From a checkpoint of a small transformer trained on Wikipedia.
Size: 6 heads of 64 (3 for keys and values), vocabulary 7294, 20.4M parameters.
Architecture: RMSNorm before each block, learned positions, no biases in attention or MLP, untied embeddings.
Each number is 50 + 12 x the weight over its row's rms, rounded and kept within 0 to 99. Layers, rows and columns count from 0. The size before them is the row's rms in percent of the matrix's.

# up: layer 5 MLP up, 1024x384, rms 0.0656, rows 52-68, columns 64-127
# down: layer 5 MLP down (transposed), 1024x384, rms 0.063, rows 52-67, columns 64-127
# gate: layer 5 MLP gate, 1024x384, rms 0.0643, rows 53-68, columns 64-127
up52 105:84 61 36 49 66 69 46 23 51 53 43 36 55 33 52 60 53 44 45 51 50 47 50 57 42 39 68 46 50 48 60 66 39 63 26 50 50 63 50 66 49 66 63 56 52 36 65 50 41 57 25 26 50 59 58 54 53 48 51 51 66 34 44 46
down52 105:38 66 49 53 51 54 47 40 52 65 69 50 46 31 44 44 78 62 52 33 54 46 51 33 65 39 47 28 60 68 62 65 14 33 45 68 54 57 55 18 43 66 39 52 30 56 51 24 53 63 48 47 72 61 43 53 51 39 37 56 54 56 51 39
gate53 102:63 42 52 53 59 52 34 49 42 56 45 61 56 61 51 59 51 55 42 58 66 58 23 46 42 41 45 44 26 44 64 44 61 19 53 79 61 49 21 51 76 56 47 61 69 49 25 41 40 69 28 71 54 56 58 46 77 29 45 61 43 70 47 53
up53 105:22 42 40 51 67 31 55 64 33 41 51 52 49 56 43 50 44 60 42 52 71 47 66 46 42 37 46 45 38 44 53 28 39 45 56 48 42 63 55 41 75 25 47 53 50 47 53 67 44 50 58 68 58 47 56 65 34 35 27 63 33 52 67 37
down53 108:65 47 55 46 32 47 71 35 60 59 44 44 56 63 61 61 67 47 52 64 43 35 73 55 38 57 74 53 45 51 42 59 44 51 52 52 63 38 61 58 46 53 64 63 49 59 78 38 61 46 47 65 37 60 33 42 40 56 57 29 68 52 48 34
gate54 099:33 54 45 42 45 54 40 55 35 41 51 42 55 26 52 48 49 55 54 46 58 27 33 28 42 38 47 65 51 36 31 58 49 58 49 56 35 48 37 44 44 62 48 61 80 66 62 51 56 60 35 31 54 55 38 53 44 39 49 78 69 40 39 40
up54 097:39 56 69 41 76 56 50 51 54 69 53 23 57 65 46 47 60 56 45 52 36 65 35 44 26 40 48 50 66 30 64 68 24 20 37 56 58 43 54 48 42 48 51 29 37 60 45 50 65 61 53 40 45 45 52 60 31 69 22 34 37 44 30 47
down54 103:37 34 46 23 54 55 50 75 48 62 57 59 65 59 38 34 67 62 57 39 48 41 48 49 45 49 68 31 44 51 40 30 49 62 53 51 60 39 62 47 60 50 64 60 53 37 30 42 64 42 22 30 61 50 57 53 71 49 48 49 57 43 45 39
gate55 093:32 46 60 46 47 64 77 47 66 67 49 65 28 71 56 62 34 61 45 42 45 40 49 36 66 46 55 40 50 61 52 36 38 42 67 49 50 55 78 55 86 62 49 37 59 58 45 49 41 50 48 53 54 53 45 57 43 40 64 35 78 62 55 57
up55 098:52 57 50 49 62 56 54 48 55 47 42 52 32 47 61 59 41 58 51 44 41 69 41 47 27 44 44 47 55 28 58 53 58 53 45 38 48 72 35 63 79 23 60 37 50 40 84 45 30 43 35 39 48 44 63 46 55 51 61 44 48 37 64 56
down55 100:53 62 27 37 48 55 51 50 57 46 42 56 62 40 35 57 41 52 28 50 54 64 51 49 32 43 41 50 62 40 51 52 44 53 48 41 37 47 66 50 61 42 48 57 33 48 38 48 61 48 63 50 45 32 46 36 52 48 42 39 58 66 55 62
gate56 099:24 55 46 59 62 41 37 57 84 63 41 42 41 53 55 37 46 58 41 35 50 43 67 42 48 46 50 58 60 28 51 44 30 41 70 35 25 49 63 32 54 58 47 60 41 55 69 45 50 61 41 54 59 49 46 42 47 68 55 62 44 42 64 51
up56 102:37 45 50 25 42 52 62 51 42 69 26 55 34 46 41 48 47 43 34 61 49 65 37 54 53 41 74 40 39 60 67 58 56 41 44 51 57 77 37 58 50 46 63 58 33 51 56 41 47 60 24 49 48 56 50 16 51 32 34 48 70 64 53 62
down56 096:43 58 56 43 69 62 50 52 54 54 43 39 40 41 62 34 56 61 44 69 55 42 52 49 41 46 60 47 54 59 68 55 43 58 50 39 53 60 68 49 46 69 61 57 44 60 51 39 64 46 51 60 45 41 38 70 52 43 57 62 49 69 26 50
gate57 100:30 36 54 47 75 68 49 71 55 27 50 44 53 59 45 31 64 66 61 58 72 41 47 47 45 49 54 49 67 57 32 66 67 60 50 55 60 37 51 64 47 35 52 59 31 39 74 48 52 52 39 50 55 50 27 37 35 42 56 55 68 29 54 57
up57 098:60 49 40 54 47 42 66 36 51 65 43 46 59 39 35 76 50 49 35 49 52 76 41 56 44 47 38 33 68 54 55 70 50 40 37 54 37 42 51 36 51 19 51 44 33 67 58 68 60 26 55 32 46 68 24 50 29 64 36 42 46 34 62 73
down57 102:67 47 34 83 60 48 57 40 71 44 74 54 49 44 50 90 54 36 41 47 53 48 56 66 28 59 48 53 48 59 54 46 74 44 55 50 57 53 21 57 56 50 65 62 42 49 65 53 46 40 50 50 34 78 54 64 37 58 60 35 45 55 47 57
gate58 101:45 31 61 48 38 46 54 66 46 62 52 61 52 56 45 53 47 57 41 26 50 67 38 30 45 56 52 49 35 66 43 64 63 46 58 46 53 33 68 45 35 37 40 48 54 33 38 39 45 62 72 63 40 45 56 50 57 51 56 33 48 46 55 63
up58 105:73 49 61 48 57 45 44 56 46 68 56 49 37 59 65 56 26 52 51 58 55 54 68 48 51 54 55 41 68 47 49 33 36 62 52 62 72 67 59 28 27 33 67 50 53 60 39 61 53 44 42 62 34 46 52 46 47 81 37 61 43 47 61 35
down58 103:56 37 58 40 46 47 37 55 47 67 52 36 62 36 58 57 06 48 54 15 51 41 49 52 87 75 37 54 47 61 33 40 56 50 51 66 60 63 63 45 52 53 70 71 53 55 47 34 44 49 44 35 34 70 37 67 25 17 50 41 44 58 65 50
gate59 103:67 53 50 11 50 68 26 47 37 68 46 43 50 38 56 65 77 19 49 39 55 56 56 34 38 65 42 38 40 62 54 42 43 44 52 48 19 51 55 45 63 61 52 50 46 53 40 35 30 34 55 55 46 35 57 50 39 64 53 46 27 51 51 50
up59 096:40 38 32 56 45 23 35 59 49 48 80 38 31 64 78 34 54 55 41 55 41 32 23 49 63 56 59 41 59 39 46 57 48 55 56 67 42 77 36 61 61 57 30 64 61 63 66 38 61 71 47 40 56 43 50 61 51 60 60 34 46 46 67 54
down59 100:55 68 33 49 36 45 45 54 63 42 52 48 52 40 69 39 10 55 69 62 44 49 56 23 46 61 48 67 53 36 57 51 56 45 63 37 54 36 34 66 51 45 49 31 58 33 63 44 26 53 59 55 61 33 61 58 50 46 68 59 47 64 52 22
gate60 101:52 33 41 65 52 48 79 56 16 28 62 29 59 49 49 64 59 39 33 54 32 44 46 75 55 42 48 56 37 40 58 39 56 31 63 40 60 43 66 53 58 64 53 44 58 51 48 37 59 51 42 50 62 38 56 49 45 41 38 43 33 60 39 56
up60 102:37 68 51 63 61 45 75 44 50 68 33 32 45 41 45 58 35 40 46 67 57 51 36 55 62 56 39 47 64 57 37 36 28 49 52 62 41 63 57 49 53 60 50 57 42 56 68 45 54 48 32 47 54 39 40 44 50 72 47 60 41 37 55 65
down60 102:35 37 42 53 65 53 29 30 29 66 53 53 61 32 61 39 48 54 67 65 30 54 71 37 26 41 45 58 54 54 56 37 39 51 37 57 25 47 37 52 62 48 40 31 44 45 37 68 43 45 49 52 31 50 49 48 51 55 44 40 56 37 70 55
gate61 103:56 59 70 52 50 55 49 36 43 43 50 42 52 38 71 32 60 41 62 42 51 47 64 52 62 38 48 33 59 69 51 65 45 33 49 35 46 59 60 47 42 71 43 45 63 40 42 45 49 49 55 64 34 44 51 54 44 63 46 64 59 66 41 63
up61 102:64 38 59 37 59 57 46 47 47 59 54 43 33 46 53 37 50 40 45 42 42 47 31 67 63 60 55 51 56 67 57 74 57 48 35 59 51 50 61 61 33 50 52 47 80 53 49 54 76 37 46 47 57 52 42 59 48 21 67 51 59 46 41 56
down61 094:37 36 56 28 75 38 58 47 57 42 50 58 71 53 61 47 44 25 64 45 59 62 36 36 33 50 48 49 47 57 65 55 44 66 50 60 51 51 46 50 42 50 38 41 50 50 59 47 46 44 32 65 55 35 56 45 42 48 51 55 32 58 56 68
gate62 094:69 43 52 36 68 65 54 33 46 66 57 43 53 45 45 39 62 37 40 29 46 58 79 74 33 60 46 55 55 69 40 34 49 45 44 44 47 56 58 68 36 54 35 41 49 42 39 43 66 54 57 55 73 78 62 32 81 68 46 47 42 49 50 49
up62 095:47 59 61 56 46 63 61 65 49 47 25 48 45 43 46 45 56 58 54 32 36 62 44 49 52 53 63 49 61 69 57 52 57 66 50 42 43 60 55 44 49 52 65 55 51 44 69 40 54 54 47 75 38 40 48 46 30 68 48 44 37 48 58 62
down62 090:68 70 53 50 40 56 69 53 38 58 64 35 50 53 24 61 48 52 56 35 48 50 50 49 59 58 39 83 48 28 48 48 51 55 56 35 46 61 41 52 80 67 39 53 77 53 68 68 70 52 76 33 54 56 59 42 35 60 53 44 47 59 60 49
gate63 103:33 42 55 48 38 41 55 55 71 51 53 53 58 49 47 50 53 70 63 46 52 41 48 37 51 51 41 36 81 51 48 50 40 86 51 31 51 35 51 44 50 48 36 70 57 37 56 71 32 42 47 58 55 59 55 64 62 69 54 43 57 43 39 74
up63 099:51 28 36 73 54 42 42 70 79 42 54 51 69 42 56 60 44 62 48 59 68 59 53 49 50 33 63 51 51 37 53 44 68 75 40 42 52 80 46 27 49 61 37 63 58 51 48 55 42 64 22 38 32 49 50 38 48 70 38 67 63 59 50 48
down63 097:48 47 48 36 59 42 40 57 52 56 35 59 33 53 65 35 59 47 54 46 52 67 65 56 56 51 46 55 46 45 47 61 30 68 71 48 55 49 64 50 41 41 45 55 49 55 79 45 32 70 38 44 62 72 33 56 57 45 11 31 46 66 42 49
gate64 093:27 49 69 33 36 64 40 58 52 61 65 66 41 21 38 48 59 60 56 73 47 28 47 56 74 60 63 39 45 52 68 68 43 42 45 47 59 41 49 74 48 47 41 45 63 28 52 50 51 69 39 51 59 50 61 37 34 47 71 57 52 52 59 49
up64 102:26 52 51 42 26 68 54 31 54 65 58 61 56 51 41 45 62 44 71 47 58 45 42 45 51 45 46 34 53 49 70 41 34 62 54 61 40 39 45 51 46 41 55 37 47 54 51 52 30 54 55 54 46 50 41 47 60 46 53 29 40 43 46 33
down64 101:56 47 47 48 44 61 55 46 51 50 47 57 63 67 64 51 35 53 53 22 57 45 43 47 46 39 57 48 44 53 42 64 69 43 31 66 51 64 44 56 69 45 56 66 55 56 42 25 51 44 38 54 41 46 50 22 64 53 47 32 58 45 47 48
gate65 104:48 33 37 58 66 47 56 62 34 50 33 30 35 62 51 36 71 54 32 63 57 41 38 43 55 75 40 69 30 39 56 48 47 66 32 33 71 60 67 10 49 67 48 59 55 32 67 37 29 42 31 51 61 49 87 42 73 37 58 68 56 56 49 57
up65 103:40 66 62 44 40 52 50 81 51 52 53 55 45 45 59 73 53 68 46 30 39 59 50 59 47 43 42 76 59 50 48 50 48 42 68 50 45 38 34 76 46 49 53 54 40 45 41 56 60 37 31 56 37 51 29 65 35 53 53 25 48 50 39 52
down65 092:47 47 48 45 51 51 65 71 59 50 52 68 75 25 51 37 41 48 54 48 51 35 46 27 76 60 46 41 69 36 43 38 52 57 44 43 44 64 50 48 61 49 52 35 82 60 56 48 38 63 47 58 34 45 53 45 55 53 69 45 57 43 39 49
gate66 105:49 48 54 60 26 45 70 43 51 79 49 37 39 60 35 58 46 46 55 40 56 50 34 48 58 53 52 69 58 74 67 48 51 63 53 42 53 77 48 37 48 39 65 60 42 76 59 40 43 41 21 34 40 50 61 34 55 71 60 64 47 57 41 41
up66 106:39 66 57 59 61 39 31 45 38 62 60 53 65 70 57 32 43 46 58 54 50 57 46 59 63 31 29 24 76 65 48 39 47 47 45 38 53 55 41 50 31 82 39 35 73 48 51 39 52 59 57 53 40 64 34 55 43 58 52 34 35 43 56 53
down66 104:54 61 55 53 69 48 50 62 42 45 59 47 46 38 42 37 65 39 65 75 41 43 41 43 62 54 70 67 47 26 33 35 42 51 65 43 59 46 36 43 63 32 47 55 62 67 37 40 59 48 35 58 60 34 54 33 43 71 50 44 67 57 72 60
gate67 094:43 81 50 55 36 55 71 48 54 47 46 36 54 55 24 60 51 43 52 32 62 42 62 29 52 51 49 62 66 61 66 17 41 44 53 71 61 51 67 34 62 60 63 56 44 67 32 52 39 46 55 54 63 44 38 55 42 47 46 38 47 43 63 64
up67 097:57 32 46 33 65 41 61 45 48 64 55 47 46 61 49 63 42 50 59 66 44 36 37 63 39 62 37 29 33 19 74 55 60 32 38 43 25 54 41 53 40 78 59 56 62 43 65 41 62 40 44 39 46 65 77 44 32 60 54 55 46 38 53 49
down67 068:48 48 52 41 50 42 64 77 61 40 46 52 40 43 51 54 49 42 70 66 60 23 81 60 54 60 45 57 37 35 36 57 33 59 37 38 41 62 60 66 55 43 58 66 46 26 42 60 55 52 46 47 40 46 72 30 27 75 43 51 33 74 81 48
gate68 102:41 53 43 48 50 60 57 35 44 46 43 44 32 61 46 25 43 53 32 28 54 57 65 64 48 25 36 45 57 37 26 42 66 39 35 60 54 48 51 37 67 24 53 47 34 49 39 48 66 51 40 48 35 52 59 40 38 41 38 25 30 57 49 44
up68 098:39 67 22 85 59 51 32 55 47 47 57 56 41 32 63 31 56 79 49 70 57 31 45 50 51 40 61 57 50 48 58 64 46 61 48 37 49 41 49 51 27 60 69 72 72 51 57 52 57 64 61 30 43 43 69 55 56 30 58 32 51 52 57 58